Part of a small language model's weights.
Size: 12 layers, width 96.
Architecture: learned positions, biases, attention and MLP in parallel.
Training: a variant of SOAP for these matrices, 128M tokens.
Each number is 128 + 24 x the weight over its row's rms, rounded and kept within 0 to 255. Layers, rows and columns count from 0. Numbers have three digits each. The size before them is the row's rms in percent of the matrix's.

# down: layer 6 MLP down (transposed), 384x96, rms 0.186, rows 146-159, columns 0-95
# up: layer 6 MLP up, 384x96, rms 0.193, rows 147-160, columns 0-95
down146 086:153122140134182142168153168090138148109125179125137141125130119126091135152131136151108103138117116106129136171160163173108094110142122118114128119115132143189123133113119123114111089159143168067130155112148138147121138118101115119206158100147132120120115140164144098123130103133099145108
up147 093:151145152091146092127109142139137108108139131111101096146116123069163106102107165114118141111139102107139144154095156084146132081154126123119161111125131179092097117145167137137154134147119107113131131157134141089117108159149138152132098142138158148130189122151137102134143166166180118125
down147 115:145122137135116138143132128143088136109155146134133144067164152158089108129122109098129103115141172127103122118127124137161133094074120117140123116133198096168131157128168093140146117127156146098115100094073103142115128109115140108104135151123152083133124111106130106106129111095119127187
up148 108:115153163130114144110080089136166091143114101143078122132131110132144132153102123167132135177127118106143143181161117138084099083135145117124132137091107139112128130183131155131137142145144123120167195111167145136096111154152135115114118122162124145120107157152091142138120161108126106123
down148 111:114123109141129147127115103062138147111151169131163172127148107118117091147132102122104098139149105097145081139128147111136134130081134143127191110115117133106106161092138151152140157118164129177117155151122121143107140123125157146121138174117153070119122132147131109106114072101129150149
up149 097:157128135138148100088137091133110127111163134113127148129124191109141127118112142133133177114102099113132152117158116118094156145135113164121102112115133112113097128108090150180151128127072154075132111107119106084116115110088089122149130156136155095135093127093144141086090120149118132157
down149 095:149109135115103122115094138137117094156089113091145151135162117185158104127119189174143107145146132090108150130167088122109111137112107120135129126112127123106136140157139150128132076125088113094149076144121151186104152140096144159154145082095139121122153127111145116122109126111113133126
up150 090:131092136116126117148132141127136149133111121079081142140120137127149111111135116151138079136136174132111136133113141107129117138154144109152137145106127159086099119115116152159155112159125155131129158107165165124112070146115074125094170126140190138132103165153145130110080143138068102112
down150 083:114153147101155142151124128147107143135145145158133109187169173154123150137130150092137149096106116154196166130121131135174139115144094139117154096146129124131138131085157074102150165130163097127139124121106109092100159108121163081128119135112122117162130101128117125102135120137127098103
up151 108:114103103129109134143125096111152094130117152093140131150133130160167091188161138137144150145116140141133150158097121113106132160145114155102090142078139124159113124150108111119116108148137169160102115111165111139113087073106103124143090118111187130156154126151116126090157121134089126118
down151 109:118171135169158147126145112141162140153107147132099100126127134091101129156108160143087171120146083127122128124121115156138078110096146131139128107140122082096152123090120174148094131113120184109141133161120130124109147180098169157120113140145127123116133128104117093130122145105126180166
up152 103:146139160145147122151125094114101065133104090127130170105125110141165103171161157115121156106116121082132134163126140159094135144088156130117123142116135121096081129093121175148124133138111108185132154135169142135131117111107110131132128100140171115117100140153117124129161160101079116138
down152 113:122155143127125157112145148098106129169155146139127125110162123097125105157137099112112136128113135119108065127120143141108114099124127141160145102143056155166170111147134140124123141112155165126158137170157088140074123156147189143121134142127089133101114140132161087110097111139109125148
up153 064:099148084139135163081111151119158110150111110109140090113102113197165135114137103136132107101120135146131123119140124075117121090116096107144151133126121107134095142110102117113093102112144159152103139119097154174084123099112153150168153136183117118153119120125077127124136131095137112139
down153 079:093121129148097088182152145124108142112122140120110137085141119107121100124092110113059122124101085111131139128126091149103111149159150146105131144131111096124131104120103117128137150143098129136147117150136082096184149141089126133092103143075094125095134121144138101153087127151094131103
up154 094:117123112132102162167120146212123120105095131085178126117150154142152112141143135104133069135149141130100111120128125113119160120127126114130086109115151104087138103125110130161137118140076102104144114115112104120129097158121114131124111115110087092122134117121144200126166121148101102127
down154 088:120092133149081109116130116180092125124129134115104110114139140122123121125124144110124112158088192107136130121158058100091153145127174135122135124093104126132135104173061148083116164165153140138127112156118113141145124153146115142112152127149113117127162094130111082140132144105128133147
up155 097:134176120129128139121135151124177123117130179145122139128141154143098141130148155132125118116124103116191122124092168136141126186139130159121118140100119145125058135178133123158156174139085152152146153129137135150117116132115141115131147141137153140113084097118118091173165076115128123117
down155 077:108131131153125171098125151162126155137123068114148145116113143095136155132117121124122174138140166071137128107077079085103130079130178122122138126130130123122154137121082124116113120155154102156104119138145155124164113104156111134104120137138126137092114104137125195116130128091116122161
up156 119:110144121146123157115128120131115098145183119073109124153128128139119139132117144150124087130128092120127150152141139128110113131133116129111116122146175177121132173201105112107096133215142114107123128146132114127116088121105142087121142152151151137124091105110121194116120104134115130107
down156 112:157073144113161128128110093133161122093146155145134120120115119160134140099162129159125131118144146134169078155117105141136168158140113112120151123119126127162106145132168131172107132161151120139116113100171087129118097129098065144135155097123085155150102120140154138128098163145092096119
up157 103:164146125131134109135133151100110148070106155148122101100105107148091106153148121165102106113136144122158197140168163072077135118149139112109134126141121135128127160132130094155118116100140125138110160105139167169142077114113117122127103138141137125102109125121108148127152110187126113098
down157 113:147129136139160123163100150162100162104108148112077122144092089221133102116146109106104140124118128123122130148152127124113132105182145134113102154183118111165129134138132131115149142117171160137108149112152128160138130164117090128137134123141119128156111144134108135119116111141156103065
up158 102:115069082113086100125121154128110070121113111159105183142117143123109144157155122137153139138103114155121147152133144152114148147117136086143133136132156154113120170116103110157125173111136129140147182093150120122118147122173133108156150139087119147126084076146155113101140132154119129137
down158 101:125090130119136116094101109143138149150124212122101081166163164146149165141118133132193137108123077109096142082137120113139120123111108166115121140148113122140108123153119169126136124146175126101123130097163110147121146131107120126109106162108131125092118134097099148166126114125133157122
up159 108:121133111143120130112153191183156153111116110147114120157129146122149151101119151145135132103161138140121152088116088102078110124137129145118155125146104120120116125132084103098129116161130103113108153090126182135168108078121057126108127133130103171137134104157112130118132147114119133174
down159 079:184124137101151159134121095088101118114145124103173100145071123127098122113148136151131127129118167106103068117155172148129154059100108118113114133103136123178140117095159106100125142105130120156136129097102129121094119124146126084130141113120099120138128145098141166102133110107133130110
up160 126:140120124121146110117160165117151121155134099105118079124128087122089102176150159164123098130120132133149171118136160110104099112131103110080139137145139153128125137144164092113078120137117120180131114139148084161118095086123150135108114134123118162098096165112086153120161107139144104116